python train.py --num_hidden_layers=10 --hidden_size=160 --num_attention_heads=2 --num_key_value_heads=2 --head_dim=64 --intermediate_size=448 --vocab_size=2048 --hidden_act="geglu" --norm="rmsnorm" --norm_place="peri" --norm_eps=1e-05 --positions="rope" --rope_theta=75600.0 --rope_fraction=1.0 --qk_norm=false --attn_scale=0.125 --bias="none" --tie_word_embeddings=true --parallel_block=false --extras=["capped logits"] --init="normal" --init_std_qkv=0.0502 --init_std_o=0.0561 --init_std_up=0.0502 --init_std_down=0.03 --optimizer="muon_variant" --learning_rate=0.0165 --lr_mult_o=4.0 --beta1=0.9 --lr_head=0.00885 --max_grad_norm=1.0 --warmup_steps=200 --schedule="wsd" --decay_fraction=0.768 --decay_shape="linear" --final_lr_fraction=0.05 --batch_tokens=32768 --max_seq_len=768 --doc_mask=true --train_tokens=140100000 --max_steps=4276 --dataset="wikipedia_en"
Each number is 128 + 24 x the weight over its row's rms, rounded and kept within 0 to 255. Layers, rows and columns count from 0. Numbers have three digits each. The size before them is the row's rms in percent of the matrix's.

# gate: layer 5 MLP gate, 448x160, rms 0.197, rows 10-38, columns 0-159
# up: layer 5 MLP up, 448x160, rms 0.211, rows 10-37, columns 0-159
# down: layer 5 MLP down (transposed), 448x160, rms 0.113, rows 10-37, columns 0-159
gate10 099:107136131071121152167132140133122111119157081098119157137093150125088162129123110128114171131146142134138138110111090167132132145129138079124083152175117091125121099155096114093120125139106118142115120112136134132103134143152143114121096089155117104130107145135159132079111127123108129139077133119169138114100127140131166097100132099074138103122107124180164135115151114127122151132082111151166148125125109121119157135137117144129125107108100120142113149128091103050166134152071083
up10 099:144143072119098098083123157100100121174117149123111134087131137107132095127149126176130100107161123128137154076133146130130109125132096095164103125141150108116144162112107120133129108105143142165165120102118127164111152142134125166130140114131106120107136144131129087158133107113121092125126138173105100120173144161111118152102161116100066157101105110114105107166151158087108108114154129095104105097155118154155143120146138107140134106098090128165130095116097126169137127145076168
down10 099:075136124150091165102153109136104127095167115146165126147112112154101138101125125144135127183094128167126151162102127107109116137146152090140166149153159128120162138175127126155139091093158161122110134140101152139125159134113182135106149156133145142111102113076147134098165079150112142128110126131125164135165142147113111120141112146147112160114149172096137096148112081130089164146134113148125159166125164141109169119162115137116116115128142113111160156128146103135130130152183118
gate11 104:091122199153125135104126125117155134122114150115144126115123112132149117121121116124164096162105126127129151138099107139146120172155097135104114156103119111084136123062151159113095125117102134115136142098156155121084132134152116142127165161156102118153166134112131114090121186100126084116107159129156125170144104129101133155133141071114141087167139153149147131146091158135111162164115132140130126149155086093165110093143148137109105127142148129113151154086142134087121108134103081
up11 109:123187139146120138106126108122082114138175151184105142156133116148106122136158158093124054082074136129168118165123112102146134166142103156153144109137131149137118109121116130112112144151145106138126132100131128134139074155168162131130132146147156158085136127127156139129073116162112135110176134113120167144117139142095167141155119131155099155137139170142153110091117163118122153122097152125152109115138132128123089133140092151101079121135132118104134131125161147126090118145126085
down11 107:131128144159151133141140162144091134132093089104153135134157152106132159102126124130086187119151100109118121123124109137120150153082132128112134115076138126127114195082135123119082144113162139121119117130115150143154125133094192086112106113113125087148147133115140167105170122108151150150140100121135102147183138118118145102078141117131158126141122142140147098165146170100094132136135103133117139099135092127079115148093123108110162107134118088118099156107106084120149119153146163
gate12 106:127130113143147100102124133162063142117072114092127112133115117100110145144068135082138109088135135109126105155123080136117165133136147080079117165127143149139111163096121124139126143109096124162135123121120083149132120154171126124117110141156153083119189143101106135133132111119168092128157132167159109136124123120056147134102120095162148137143139102133142155151158129136128120116129080096124166150096132129129139100142129081106124132123093137112157132113133138172157105138128113
up12 098:099113162122157157151140105124146140161136118107128136118089160073122133073173149124067127182179146069070113129116121122102119145134103130146138129125146107099143119154130158116132101120101138129144132177166114137126145107144102134142131109086115118140110138146115129139144147150127131087110128153122126141103115122120147110105146091139097131108156138182108166115077119118167103138101127154134160127187162151078116123121140153120123140166099169131116106125099130129156096134109150
down12 095:188143134150142129103104106103127144107128097083116105144156124118164115102081087162146140113153109107158132172128159134177112120112123159153146156123121144155127115096134128099107155131156110156183111107095156154106109097152132120158148132146138123110108129118090114160079086135120079155117101160068108156127093106098123169108129142134109108145086134103122163138128170109120129126194113126117131124118121120129110115116112085148159111124118114136142125139150095147141153141166125
gate13 102:144136105127114141120135101123141131096140139144138139123115174068131144146147107098089110139121127095113188172093167140131117133142171117069141136146151126135134148052143110111112201163105105128112135168087131144148152143102112117141117129149098113143152127117100121137128107110184146094101142127112126091135103118178131140108123141104152100159093084119099130135090118152138094133120173133179127140126140109118102119104126150125123119138158121178138119114158142125131090136128138
up13 101:133146066116147132139110124124149159105101125110096162170148140108138123147153135129110112103104125141125137105102165095131118113128127129105119125141128133159145104126134145079107126153130126099129129136135148115135114139140128121080152140134106115100199130112165167159141177141121121098129119103129098152156118102128144141097077176144081091109134141174126111138123193138129149088143100126145120176139124065113120099127163115150159105168120129154119167110147096107108076158139143
down13 099:088091169104063100148149144134151111131149137112107107105109082163132102128111158135148163122131141169105118157138090107102126150128129107143136119173126145084133143169098108132139096123127131137130108107115150126132116091121137130148090048148133153109087074174110111086121111111145127136098127118152124148162089167125116114172150133118128164146168120134118128115111111105159128106127143157136112099140114102144116168095129100135143133079138149155132126178125122135134158167125129
gate14 102:142124119119088132160131135111130127144129115116080106102093125122147117097130137119098130114115147093124078161156117152092149137112164141129143160123178159133168128085148155155113101149163130103152147101106141113141115114145079128124121165144097092117112129124131127127155129129112164098114100132101100109081123126095107163121119127176145163137125181147113148152092132122103121156136165118104129159132096125089066152129124132079147120093154154133160076178143129127090121109111153
up14 103:117126128104125105157090114151135101152087136134107154086137095138112140145148086149111133145118133185113117110138083117155113146131100130139126082123127100142109098114143127116135120162074160099091149112123120101156134127070137139120127121133171137107107121143158108175141094105081139163137111132074144139099132090117149128119101123168154145104102144109094117150167152080142099146125130115141155099152139143103130124197108113141145117141199095141107102138127114113130102131120151
down14 107:137123118146119137076141094121129117126130139129158132116135124123118145173108133126145085114101151129108108138158188138131129102147147153111063156157105140130115126149123143134169133072156126143131120174153100097122128092150125130112144116144097157145127151106107161110118124095136132088175139071143175143148142184176122118102092138126119136157143155102181083152160124133149128168116113129106135140096118131127164066122142117147138095133148148135122163140114099137127144129177149
gate15 096:107097133135092131138124158155135104150119148103112129148109106126127190132145100117113145073109166103142144101106127154193092161146138101121141150113144088125135112037149086131103112151116119086136120112110149114155122128152124164144128149151138123118110164169117118120122091135140105118085165132126097112118164095122127105116127095131151124102077144090160132163114102129106130124092123153154155122112117148113171111136154128150086169142118134122096090156124109115126147127117096
up15 096:150148167114127172140104118117138117107101134112104116099132151125120145076124163167150121128138141164093112101065118155091106115114154133136152072139126086128128100105123144140100106148188140106150136115116117168112140111115202167159146120139140150118138104118117137118121166118153176144104117141110130124127110136171129154141111145123096142141143105128144161162163142116104127118089141161126125145140133129104175129155148111176095092142127162126164088124152150156113103145168155
down15 095:113114098149159097096115151117141128130121119156118156144124131118122083154111112146123094133146143106114115159186123135135092116115103160142083152103119139174082171154113097127119120121152097105122142091116128165120140154163123105114099164106145154122149122103079095168103108121142076118163158095142117107091146107117169146159097138141140105116152123141096120090083144138155078132180130119111121104117106128142107111137144126139145127132083111167118169113080113130142157111138147
gate16 104:132106131136165135160148115157135109159117107151115136121135130147123144143117158100064125134135114094150151105118116072126139130101168148117137155111115134162174110138115147138123099169163108150109127159096124065147126117145117130158167133159107099103102161106176167147136129142136101135107091128109185111118154111160104141114134148168144136086129133124151086141126167122122140127097127149118162102177140132113170094131113132203120089105096142135121127094114134109121115141139096
up16 099:073107108084138133130116123170118145123139102135109144136102126128125123154085149144131140110112165093112143132091098069161088132101106112114114107125118111120147123147106194113160117124157125106099110141130105122171135138161163130146096150135101110126124148089119112158147151147089136111150124105132149129136137120124146099109123131118141141094100150130169122117136100088130123125131116175148195123096148154161125095154111096130119126156086135111115067104101110135140082194106126
down16 100:137101135129127088169166130134171104146103111176142155175148139123135099102102138140124104104118115176151112149136148155118107097124107143086080133116153141151143076126132122142116108115091112133090084121088190135158144131121108118134109105088150157124149142143129140117106117097061128155145123136130120096169153118126135145111115108129129125110106133174133082154176129107168098139145140090111122105112139122172150157139156099088118128148144123109122146144142151111087159124153151
gate17 097:133141105188067135149102143102126165105168119095146114115080164150083163115106123108128091104142082163116127148121143165133187137083118123089151157142128124130098111070153093122133172125140161135102105142134143155094101121125166135158118103130108157105112146138124096137140133126138127112138121166128121130115143129125110149092109117165090126137145162153107099109089153155132144169134107126154103121118147107146121126172104101136153139157125124179149136104144107130095123158134140
up17 098:139122149144118126131152138115123105128161124147073121115104089194111123136115150094134128141120118088142147109127093110154112129159103109153152115145145097148124166128189144165104142094099145135106103137158157183115120166096185102133143136117096136085154144151091104156128127114159127132151138127133150145117114152082117108169137107140109144131135187130131129143137143140109107124112134097171142119100093099143123096156132094161151117148156133160115129085096134163117102104146174
down17 103:141164130111138120125161144108109133122132168151160143133168160110210118118109097107132124105091133110105135120123118101104129092158132142126133154112142117141155137136105168113165118127131147178122137108097146099176139153112099110136148112145143086137101092140127110131109082122142108140132131104112129126110139126146135124120136083117174079102108113138192097147101134123123107147111092101149133129129141156154096148153163160142115127075116108150148117103108154166116195165089110
gate18 092:093111165175122154161149114139113136163118163169134128116131107129140128169134114084142103133174104117172130123125147118134107121134128106155141165116123116115132140113094145164145204111123109135116139109089112127138105082150132193158145147084114132131119116138163085113164089093129072151106108099132125134107163080129104118092107129152140160170161096125107106096107088119173137141139167119148144116140116166124092119122139143151141144142122126082132116126119133124151115128144131
up18 094:135136143094118153136138096171124168091122142087091136109144115141110126124205158137130138133108089170161141088123097157152074115141114166123144114115143129170082134103143131083136119146135181168130146118151144164126131124143134150164132175124148126105148130104092136137123077143135182133071156128128132144106127176093095161131123114138153153107099143097131137126149140101114118132120123114149139116139107132129133148125129133118134097120092152081131134134089121115169089120161145
down18 092:130164128174141119142135156085122114116145113151143145123112152120159144138117108100120159118102191142144156116095159129134138153126128115109111130122121089082125127127124099136129136147136101124080106119168136086167102157134116105138132107122114121102093177111181154106088179117110119111137113167080130119182122063160121080162096152116144121113136118121132109109135117132124178114111165095130141149105181123138131120142120144124135103140166168137092130121131099177120135149123122
gate19 104:155114105111118135132123111133130082103058162101140116127078084136074168127143160165149152114125146076132113103094145109132144105108123137170098147121142138130096101143174102101105140127143116111126158110084124147171153118176131116183103113138132120123147151145136144135143159140144115105128086121109104153119108117127132137154096104117099100131135167123108125136119128146172112104134143157099123137139129120167131128174130144140118158130079108101090144154172136127105183146141103
up19 097:217098112072114120125157119101127140115127133144141133100141119155150129159100108134147165132136151105132130154136137145090105148120125107138150102102143126140139128101128141083124137146124112115165155102112130129097096140139116145117075142123096173157161129120112158090092090141116183147146072152141124117097114112109152136125097082138111121163107086128102119110142161108095105134125108092145118132113118131128093109144131107139141122148145161127086083155095118095146119148107067
down19 098:103081127142147145124109124162112107138120113147162108118147163076101137126138117146155123112180133126155125113121131111152153137104050144137112152136105115131100104137156097101089112142109148110141106143084125144162117098163123126158144127112161062112136141165157125158154164142153126097131143117108117173127141127099122131147128128123090086130136119131148138127136109105159183098115125165125144123123136108143135147136132139156124148113110078160111182142182137183111178115115155
gate20 098:152114143099119148126111116122117113100133129102113119168103149111103205136069125109149147136095180130177156171114143148162117106093147188156171144119128113122082093124103120108133115116112108104133120122114148141148132147124151153131131123132117130154074129102136102145132094126115121138125122102111108153112125111114109125136119035137111133128168129102150141077076104118139119113094124126162093191129138114157147153139107147137121114127127139138132101136140132140114119122076119
up20 101:139101145108091123097095116156120103171135135120125120083076148156133120139100151117142099146122150064117164137141136060126083182125157140124144119116133134128144123124124121106161117134081082127085131074141137130085122121141107119098157128165177120145137135116134165138123121124100106119117138127116141158127146148113137115119129080083092136102148148101181125159121137097137126115136089130157102141133144121146123132118163170104141079096127110113140180097132094131148123123101142
down20 097:142146110140112114125114144137172141111115110104082157196160100122122124104125144073150113118113152164129105110106138148115151097169105098105143116139107099084112076119105142124131150141178143114131150151129095141145149138139158126137072104133103147138147136104131131118097131109159140145097090085113139111158114142092133150105102118102172106111106162147128113143138135150137156159105144093139119138124098148105118114121146080131134141153103148116132067200100132093123155137112097
gate21 107:126130096132095102082091108144120090147119152141168099105142097155132113117165155129164127119147157117118163166115159115119147140189114096142138162114171120111083164118150115078165150094139113138111130148134140140102111120133155114157119117158114175104136157118111118171143099128171139155169129127122121102169136143147118116147123097112174105123138141159128118104155171126165131139097147117144102115125134198149144131147134120120100096120163148146145107143122152155109112097078117
up21 099:141134126119104128114166138182165117157147151138058102102128101170105168107111142136099113125157141131119134127119147165129132135081134121122071152136145130101103166167131121142164134091142138108112130116112124115142118100155135096110086139113123129129110128079146169091158144128119132176125154130118136131143139111116143117145156110110108142160127179116129082125065105153166127129157135161111112133161094168119118153170125158123195161152108150103118117123155130148156120140110132
down21 101:122108122139102087145132113134108118115106131159180131138136121099148112121120123121129142139136113144092138113141105130113115112138101131116174160133115145164164144094120165135115112138100161114161135115107143153083150111120130150130114074185093161149153170127111103147096096136176102145120127138137128132109119143119129142116113151114122053136168100155111185115153141115102131148153142099131135075116166125111148091108140108077094122096123140112131118154095132082152157144192134
gate22 104:126087109115137083120103104085106116125116154142101137108157156085111150122110119148117130111140109183114145133132187140126105103097151137127112133097116136132127139127124168113106131184152122139148141159086120118141146098085142135117119139117152112124150132149138146161154148115126110081163126163157127103090145141113132132147147115142173112096144136128080089144123074107106116134137111087175104074092117164115131132075124159126100148134158152113091096097147118146147108121103170
up22 107:124135131119139108119073157156105102144121116154152120124134150103161161123162129177105107108132151169103136131077140136107123146114141124104135168123112142131105113192149131112097107131158143176104099157140113154136138124132150124154153074130140108130133141139132137118145151177074123114135135173120157155102148117121145145131165124143111156179116114144096110114147149097147125124132128134111149160114136138141121107137110139151139107114107077132119074108127117137196072172186119
down22 104:146121117144142119137174072113130138163107116071098123119127135160123117118087105110121151111156124120139129122090108120139143149115131167117154090157129183126142137138142084129156173114110105149161121167147112138118132110091143144192104150116121139128116148154129163123100139150124081108128130140131110172091125123142161158087155156140165117118130145164124111140122144121129103094168144096108085123129158092121102141132179109133130146096147115120130119176080141117105136166072128
gate23 100:088114115140129131118054138120116164113092131073075167107116119077125123158142163137128146143113079121121110137131130072149164128126113182123126134045148110137134132139170128086108149128115126101128141138123121130092108124149098135126130122112107135050124154114138113171115129156146116150115127119119165129118117133100153140124169137136141124143119141152120124168091126143135162096111105127100135117130146131141125125102084120075141163155119104126123132130147125088117111105140176
up23 098:119154090092216122159092130091107107137134114127112182129167129125103087187104128105135139086118111171147109117071104150100102175133146136132154118124127134129132148122093142129134145182110136129122103174100118135117099101143087120148180115133115123086129132111156126159092147133089161124118141126112128126113112151169108144102139135127132114141132128111137134159149139096126124130148153105135111148146138121165129145128137127092155114173101127080108146137104170161127123140139093
down23 095:128109161121065144128178136109141091151160145154136117130081108132155206117136142144114075137157140127113189120168141127119128108110131090140124106147127099118127067123123093163150120123100100106149162080178133138124138144151127125110105130127154126139120175119131142106122130141115112122145148135186145130104123101115135104126080147161105144118135145125102158100136161162113167118118108086134146115112148098120140123152156098150078131113141132142132102143124171100129140110151150
gate24 102:104130096152119121116135157094122135116133137115151112137079141119143161124209137137135134175139141100123157127140144114129134116149114158088131158151144129149107102081186176112101148114150171140101140157166127155160109159100149125086126155113121156139160120102151122153155123134129155116146131133124114171123162131112147108121127133153127149078098129093116143105146137125142128142159098103129141123122147085114077087123157160155116093097102136123110125065110126083101126145166128
up24 103:104057080162154144166174122121130158121120116141100138129102118164122135120130127164135153143121111173139165124139107128162161073133098176159180133110143137151127100123145093123126117073150127145096136093132132100152183130136112126131155103091124069100126143132099138147154116140133153118145107112115126124105139156169113118134138117109121137140133130153132160141121142173101176113125155101111135103159145104124134165131194134132122116103092101103114108140111161109130133110142163
down24 105:123117117141141123131123125176152105169116084092137150114146125121106112164133106138125130115080159144112146165099077085135113134151136112146136160126114107113172131179109136135171138123134112143085120117104095101166139135094125115127125098170117168125102114156146131085115105115136170116154177108144187119115088109139078160099109138112152135140121132177175115127144116110146130115125115106110137093106134150111173147172112121084104131163171112130128135157141096108150142134114122
gate25 100:135175126142120115118119128152149140113139133134118120192125125128148159113136090137115152130088090192144143130094099140116131126123130147180123135148166164084134112132175114113152103114153122141128077150193123126141107165074134144109166090110124137126154122126111172133111146150168075094150144099137122118115144141145162116130139094140113132156101151139090156125135117141150122125100105109100136105152139126145103153121102135106140118123121131113167105130069127196107147164130128
up25 100:175105136109147117125149138148137090092135128148126102108109142160124131124121103179125141190084128188086112131130148117152172172127119163094126161106154152119129121151129141116122191117120147182127128124119118138139100137134110175117152134152139112136134145118180123100123182109098140149123105108108154144144107128145158183152162132183102125122085103130097124160121132132176137084097170135155122137134135112115150156120129148125126156125115126125148161110142138135135141175110109
down25 103:170139130158109058123145097128110149133148140089177103080153132132083090110154160126169158122122125107113117122122138120136099113132152112136147116141113140141172128161143154137153122151161100138103163082150113156108143116123130097132145106122102145109111126152113145134135186196133132124156116158117140099133145130125095140121105142076152156120160118115120143066128138156125148147145124152098119082174109142150113167099107112141113134147096099104160105099113150125096123118151153
gate26 110:140144064142183112123139155094153130140139110121134104141082138117141132122110117128136135133113132157147172138132106140113119149121142135141108152155148167112114126131127123148092120147110136138165150127110111126116098144139102096109132154123129161128156105104093108120112112188119146097177143099135115153182155108194138130130123115150073108129106155111101159147091180100136138164115117137168124103116129041106163138143111100130124122122134123138164148129103158095175117110133104
up26 106:148118131145124164148138113121125154109162092136110142140142129188139105117130090109105153115128165114126153110118109134135092141133110104136092132142118105158173116188112124169115156130121147136116114089159151137165129143114126151137144119145067112148113104142170120130182160152104121113164122153113171096187114116106085113162090124115119151092132136126161151146157126115106149179151121104102108077124138124137114133148138144183122090084113108147126141150130115091107132092141119
down26 100:087078127133130131101089144122102137183138132150122128160117101088095158138178098136145113104128136123138093137154141094137140158118132179156148120101096111101111130149151099127125178115158161090094163082101088176150114079165120146162118116109132139158124127125139117170128124097112146137146161127091153147095112126164150138140136139164131127116084133155085137114104134141126113096148110116117139112141140138152153133153134133073119151113121133086121181110125144128162142103115136
gate27 107:150129104121136135110100136145122117138135112149116119140114128131149156115130115171115125146073107137129088122083131140110129129158143107137145125133108159169108172091146068123133133152171155123134193100103155148071134122117113153132049108113110120146175102136087124140144129145126090153116156137108173127124139129164096121159097109114159118127142139123127158135113129129126127166124116102127158115099153176123138127169087093141163184121095169136105090135144132126137142114151157
up27 094:115105142140139139124152136159156083170075102136145115114121160095124113169162133127146134160155113096161100121142094123138120140143151103210123191181133134133116136145138098165140111123117154127120125116151099143115112131151084091085103168123125139142154122113172138122092148157123129121175100165127111137123137117122112137120141176134100134163139133087126116116154163129112126126137121158112109139145161130103109098087167191115122132151104092140124171135152154112132120135115110
down27 099:164102124159102150149129134126168183123141129137092149147125057165142148131120144146138124128153177120128155131089128076152108146152144133093134121117116151135149112116116104099132129124160130131072113154099129130143111136137137162099144129160149115141121135091097119094128136096125177119130156118119175109118103133126130125130102114077115140092095120132143127070086111130101145150097112157139141115100109110147099136136121060107104147135142154087109097122109113109112142190089118
gate28 105:081119134089135130164120139161155132149120140135134151111105122162119099102124170143148116092156116132165140130123151155139129109111101156136126171127103120159136100120118083117153142160167143142120125126145098131125121145130182131095121150080148139174182107091129116147124124148118111154126146102140146133138131199121132133130141128149112110102168101131166146119101109142152136159117116066154149142129093184174147135129107129143182084134131135143098125163088129084162126131099125
up28 100:119102138156148133131108098097169128131123144084103142141121151102182115124126093155106109204168130149149147127173162099107155150143179101102123104112194126135126093114134132135152114110110109129117106140140160125112145143154098117082164116090107166112147139150101156153122159061152113100109136109117148160153124078140134153120124126127149110177133121126128139116144158157143135132113114169092099122141146140131154127112120123136095131118144126113138135189109142148106101119138105
down28 100:146142099135168132152165178126165116117100151147155129117136079118150118176154139146133107104126114125154138135109116136158131121112121122101157133129076132139141129155120118120160129151145163109157104148108102154136072135112184105183120137126112142106122151124093107105116126138133113116114107132123141114110114199147155125112109106143164099129130130118101135125150161092149117153121110099135163096100067143192126105133141162179153124108151146146102091142152105114137174111088122
gate29 096:187092148174135139126130144152125142142138125116126151128120113144168108155178096134170104136134154138104119138121130169130173149156156054088100179137083144123142119165113102149108158156137102096163115108105138095146161099168136138108104140104148110103122142084128126141154111108145153110118117135152093126139176126146117138087140110116125123143138136125122138161119106141076118111120162122119112142118135112154154130133138107122130169093120079144091109129133087104110146167172113
up29 094:150146095137105139130121129154136124149150101156124163118111113102115121111141093128163102115133155109126103130140142125124098132110108066152119149149129143156096129125130122140094137137131108116146098162131090156097122117146119117161103112154160122117116102098167166192113088073152142117093146162111140123163150118161157181093133099111130075126173123084166159127143098143147172140121157174125088126119093096114099123101106128143106111138097096139119089100145126124103136133143155
down29 094:107101138098099150146135155139178135162114114127144099127105113137118107109120164127051159141110125161107134133159151089126125114153128141154142081102131117095134155140119158121154136137093110094128129101152147118164101154086133153129145168124127107104111167144132121103121100124100123121152148147113154119118102098082129106089123131127115141137128119134124113075076154127111103107154095101142169145134133168107153098144130136100140151113146175108152180118120140122160084097062125
gate30 104:123185124131129106127113146158134102121109124108149130117128123098143152125120121082157126144106106107121156107101115085113079158164115113103118121120131140120121113121103134134135132139162157124166184105149139095135084168134116136117120126135133124149125184116107115091157111112171092127142197095123155076150114154096117141168177124149124129118140131115140101101107117166157105085148163161079149169111156136111126136146152130138156124115175151096126132143168160089115104121118122
up30 096:152085145090104131133141123146115105117150161114133131143125093155111142119130133121172139079141139133165160172099178135117062120120135166103157105113113109157149164123084108123130164158153125102121131179107110147080121130112124099138085123168152122131142149129132120145103101119153117135177157081083152139104155159111103134123126138152119108121098128093162136079132147141097108121154146124177160150130126086117144109159146108144120154154098145117131077132130133102156150122125125
down30 097:125187124114109159111147117136105172127145141155130117098112080112134102115127120154142099128123148147116110138153108168123168092176103105106104163117124124159097146144117110102166079119081121155148111116112131133114165139129168159148132106120131135106110137149190104122140139157085134120123140134142123155159113116119143073104151121135118134117161128138164124151132085147157166113101071126087121136166090121119161146125110169092146115131174073142124161107125117099112115129128146
gate31 103:099149122150136150160093089138174136146136098127135160087120078157153123126079115132146133136147154138110103139144137149132098162131102134150108123083114129109121144132157137170142121140097147113139118163064113146142111136158119111134122151133128157134150096097111148163112159103120150116118116137152169113154173131096103124120137169102149120099087124116132093162087146093112140104117104154121125157152077139116137151113183058146138139148139149151160093111149154102115111128095111
up31 105:123145129122115142136127141127130145130133122150103124117167065108172135143109135109171133097158120080139158098089140117143072139125132147076129152157146098119130139150132166109100136140080123128141161139170132128171121109131148130147112129144149109069121125141152141108114070124100089129153127149134131105134121168091113123094060137139099098101117089075127114149149109084106162146119136126103105113112150132089100090102163106150112117133121125116137174098155111120124105119118147
down31 105:169143149136109095110092125130111158117124108094143102123128163072122162146127096083141132106109165116100101120099160102091126129107126134154126151113115127084126105122122110139129158108169131116181103129111137093152083109159090109091148112132122110109141126106149161082130128138141120093136107125115104157107095139144136127131110175075131099108130110135099133122110136128104103117162120117103142124141119130132144118137100172117146089132130203180142128093163158095109070119140110
gate32 097:129087131132124109177143158112138142144109130162152135147081124126073170122103115156117098099095126148122145115122091123120117146126118085107187122119130126141064137104133150132106125104107115125115110101156124138088123142108106131161114108112112121123092148162161154145149110133156104100105153167141134105116122136118163158152148147102155124130115137098090138149114082111118140152134135147084143125125140131096136176098155122172109119073116148117158146160137098192093121169121166
up32 097:124074119068126115159192143144091123115129065142139153142145121162113104156190117115091139112127113134161109141113125113109151139089135152126094121126090119155120144132112098144117128092127181116096102133113162117160122114127150134109110183151109080140122080108122140134104142116126121097140162135096115131165135154115132128125205139124135130133157128127135106179102098117123132140135141121080160119104132100131100121167136094140140151122134154125130111114135115169148096158109142
down32 095:132113120187075165121134139183160110142136171135141162128109098136128153153128142147152152145087160148135113113116136126156148111128131119105175125144140125085136131101145165109110110112110114139094111123105113104071099154122127132134099126120171154150118188144118128120149132133141149129122140128150112086101120105118084154109080126151128070143107149162104139116104117148143148116092166131141149150160133144138142107101133182125102169094156134130122149167138176129114083116112155
gate33 101:134151129102072150125133131099131123124114106151115131129101113090135139111077194076160120092116140148163115172072146121128158110106124178094141189143119130124130139132145101128094140137175119131154141121127134126147110166088140131093145082132110144167148120108144117158122071120082149124127093129133148106102125097132120171117097115150128134132134134157139130152094123125115146102096116091138119082140100117135126120111113094143111125140148111176147140114134122138095118156188141
up33 100:148080149138104116133132127135099124134107097159141102114137121070087099162113123114089146160111097121129147110138134149137116125099112103124124133131094147122131137127135206119124088178118130133142150156117124132102109118200113124142139092113150166170123104124133113078081169137120133156160117183121080147114105129095103139108106094113164095133130113132074126074132150112141119143113164121140121123106072140144134126092130142131109112108131161110111134113096100122123096139123130
down33 099:118140087120134166121085158112117133088126101110104117102141156180128149124123093145149106120185112142146141158119118108162142162138160134125140094128175120106136130087099060130106146124109099133158120085158121163132113166074143129123116138128099115107124132134127112139158063146111149109109095075102158092102135142133125130167106101120117136141088155095118147127085116115110163113092106090153101135110159120086109108159160138119134115133155136154141118105134128140125137159127115
gate34 097:135116138088152132079104129117107143155160111140145097096146137126100118110120070114132117065106151111147095156112115136167110139070183131153146089109157135114127127114180157141089133126148157160125122104114131139119107156104126127133116059119112164135150148158100161122117107150107065121101119152144149162132109135126075121146141095146129110136158109166155155116063126149153102136124118124179114147136129140119119135127159125124126125103109116146117109151128101125136158143139096
up34 107:128169123111155128094122150126169140113144119143148133125114104105163123156113086127123157141161106147126092177104137117137144109096161122122176129079141143136108150122115106110124088094108129120156144137127104155130137125083110080095116123126109159132105118093128168144117087115157073130121153172140129148118162137124110087130163091122122113094133173143142163099102157176131164110066115153067108110110141132163114092107109130130139106113130122136140137088146140147117117171120131
down34 101:096115118153144156124090157137157125159126163113138078098146157141118140109118143119084113138139106118104148128161148146126126120133111133113128119135094109085122122133127143171141124112184159145106144125139092152133147152109199144100125163138137082159152136170092135110108112123112115101130133104130174084104147135129119080128178152119128115118106091142140107130155138103118083136146122112140098106157141144110156168173175092155107104125149154097121115110115155104100087123104084
gate35 102:127127109132110142093099124118184158145137105169144163117133121135094133100150105118169165136109087158125139122124133126099134114081132128112102107115135139143085112069133145119115068172163089136154156108152137136115117182107172111131127117126135151167140147116115112119153087109154133116128083116163112143127129146141147148148152158184131115101093106141141058134117167138162134146143141120115113132151094158129114121129141156174161144099135140107151143167108123112158120099105121
up35 105:131143128106136141085151152136145112131130134106125129116158146131070112131133146131115103114127151167153156092105090124130153155158123114151102126101130110188162129134136114105140089146107163128122113150099091147166115135140124141158101121171149141108140128128138125136173105137108126132136159126153140148129093136100114103066154165112170124118102120153180158103162112186143143110169153146114198139145106101143119159131137143162136114134153091162115151119143114179126175134110106
down35 103:121069170113099137126096114144136146173135129103113123111115149111155155126132128172145132154104106137123165154099166154134099107109135118148122125154098108070154169155117143151120123133129113151109173111111126120117119091130115099124112125129146112140147076177111120143110125091125097157148098163083161113117152123153129131164087095135127152138155169134126098137104108068153175105114132122137149115120136121116153148160143161108065180115113143144122105092150135092139130114106124
gate36 104:137165101147120122087114115097117125094108138161142120147131119136113106141126125083206114186082121135177135103127079109093120179106131100131069097078141070158131141141098127161129119133162106145144140151098124181118098109110137129158132119096120107096155160110130138137129147096141133106152130110120162167173120135156104104112160125131117138094103072158131107140138110152093103154135128136126128139165112137119137121122159088103133141125114138125105140145146149144130138136136128
up36 102:186136121113112152161116148170091130144109139166143138137116134148151107141109125127141147091137156123134127134111074123168113115092124147113159113134151120142146104102143147088113107103156101107148096142128126159138106102143150092146135109115117120156129122132128120135136118153098134074129124206106132094079131162158125143119149097106155169122119125145127122111122150104153116096137106135097192164118099139190151089095115142142131101116157093141123144125153176091159119088143131
down36 100:100116132152156139104162094096130134139153166134158108107122127095080141110117127113138103165125165124137147094137153109137148106114080159169137153093087119095110152108148143151083143156132106162131156129136098114092143118133139123110158107139166095133146140165128097141069174093157147126085146113111090174164101144151145148158161113081145141124140134116124174103151109148147180130125139126116115127133132112119150135117158154144109114113137128130107136109117177142160163099092138
gate37 103:108136120113138154164149117151123110092158113153176117128107148136144127170149151108138139103082072093134170142145185123135151147145130156121110147109176097133167109144082120115134113110177154139098128115101150150116104144181168145151139139130120087103116134148142157115123150161115106173138112114163136143114120161108141118129117097113112095105095124120123118073113137134198120164105158127110076142107136121108165093094121115097135135104149161122125132145141118142154151122126126
up37 108:118108143117156133113106133168090125130104138109176162096106128146147119173097138145179145109138137088120117153135066135149137126129113153102146127144112131166130111116134161129138130108123117143129166124106104123063117128110113117107070083113133152113137166178076127129107106123187137165153112139148154171143123155104124149124115167175100129125151117137117173142081135151096123114149113132154182101125150141168103115156143150130149144140111116133092096099140125136138128122128101
down37 105:105135119123131122148124122149182091118123122135066094137143156120104129075136095154143119144122110150158114118113099122133116116119114121119147143106166117104185158091143123119182126138153103103105166131146123126158103133142101117143170102100144101119123116074141108107107119131095168126118115129175114131132127172141126094139147087075138119147149153112151145143169104123149168125111153164116076118134127163152120161118111112149090128150124123150180142176126142163152094158128146
gate38 097:130140117120110140106115104134102116150146138113189135106147153120119140154140141133119113147159137137145141162111165124134145150142167112139106155150070129115139153144159142134134148134096160152120113092145161100113164084135098157145080104161084141168144105134116097118145086155127153151161098085118166156141178130176124146110143117123132117125116124103149118164090158120096142134117141169136113065183158155102148111083116137134100157151146128121167127130148125128135148097110108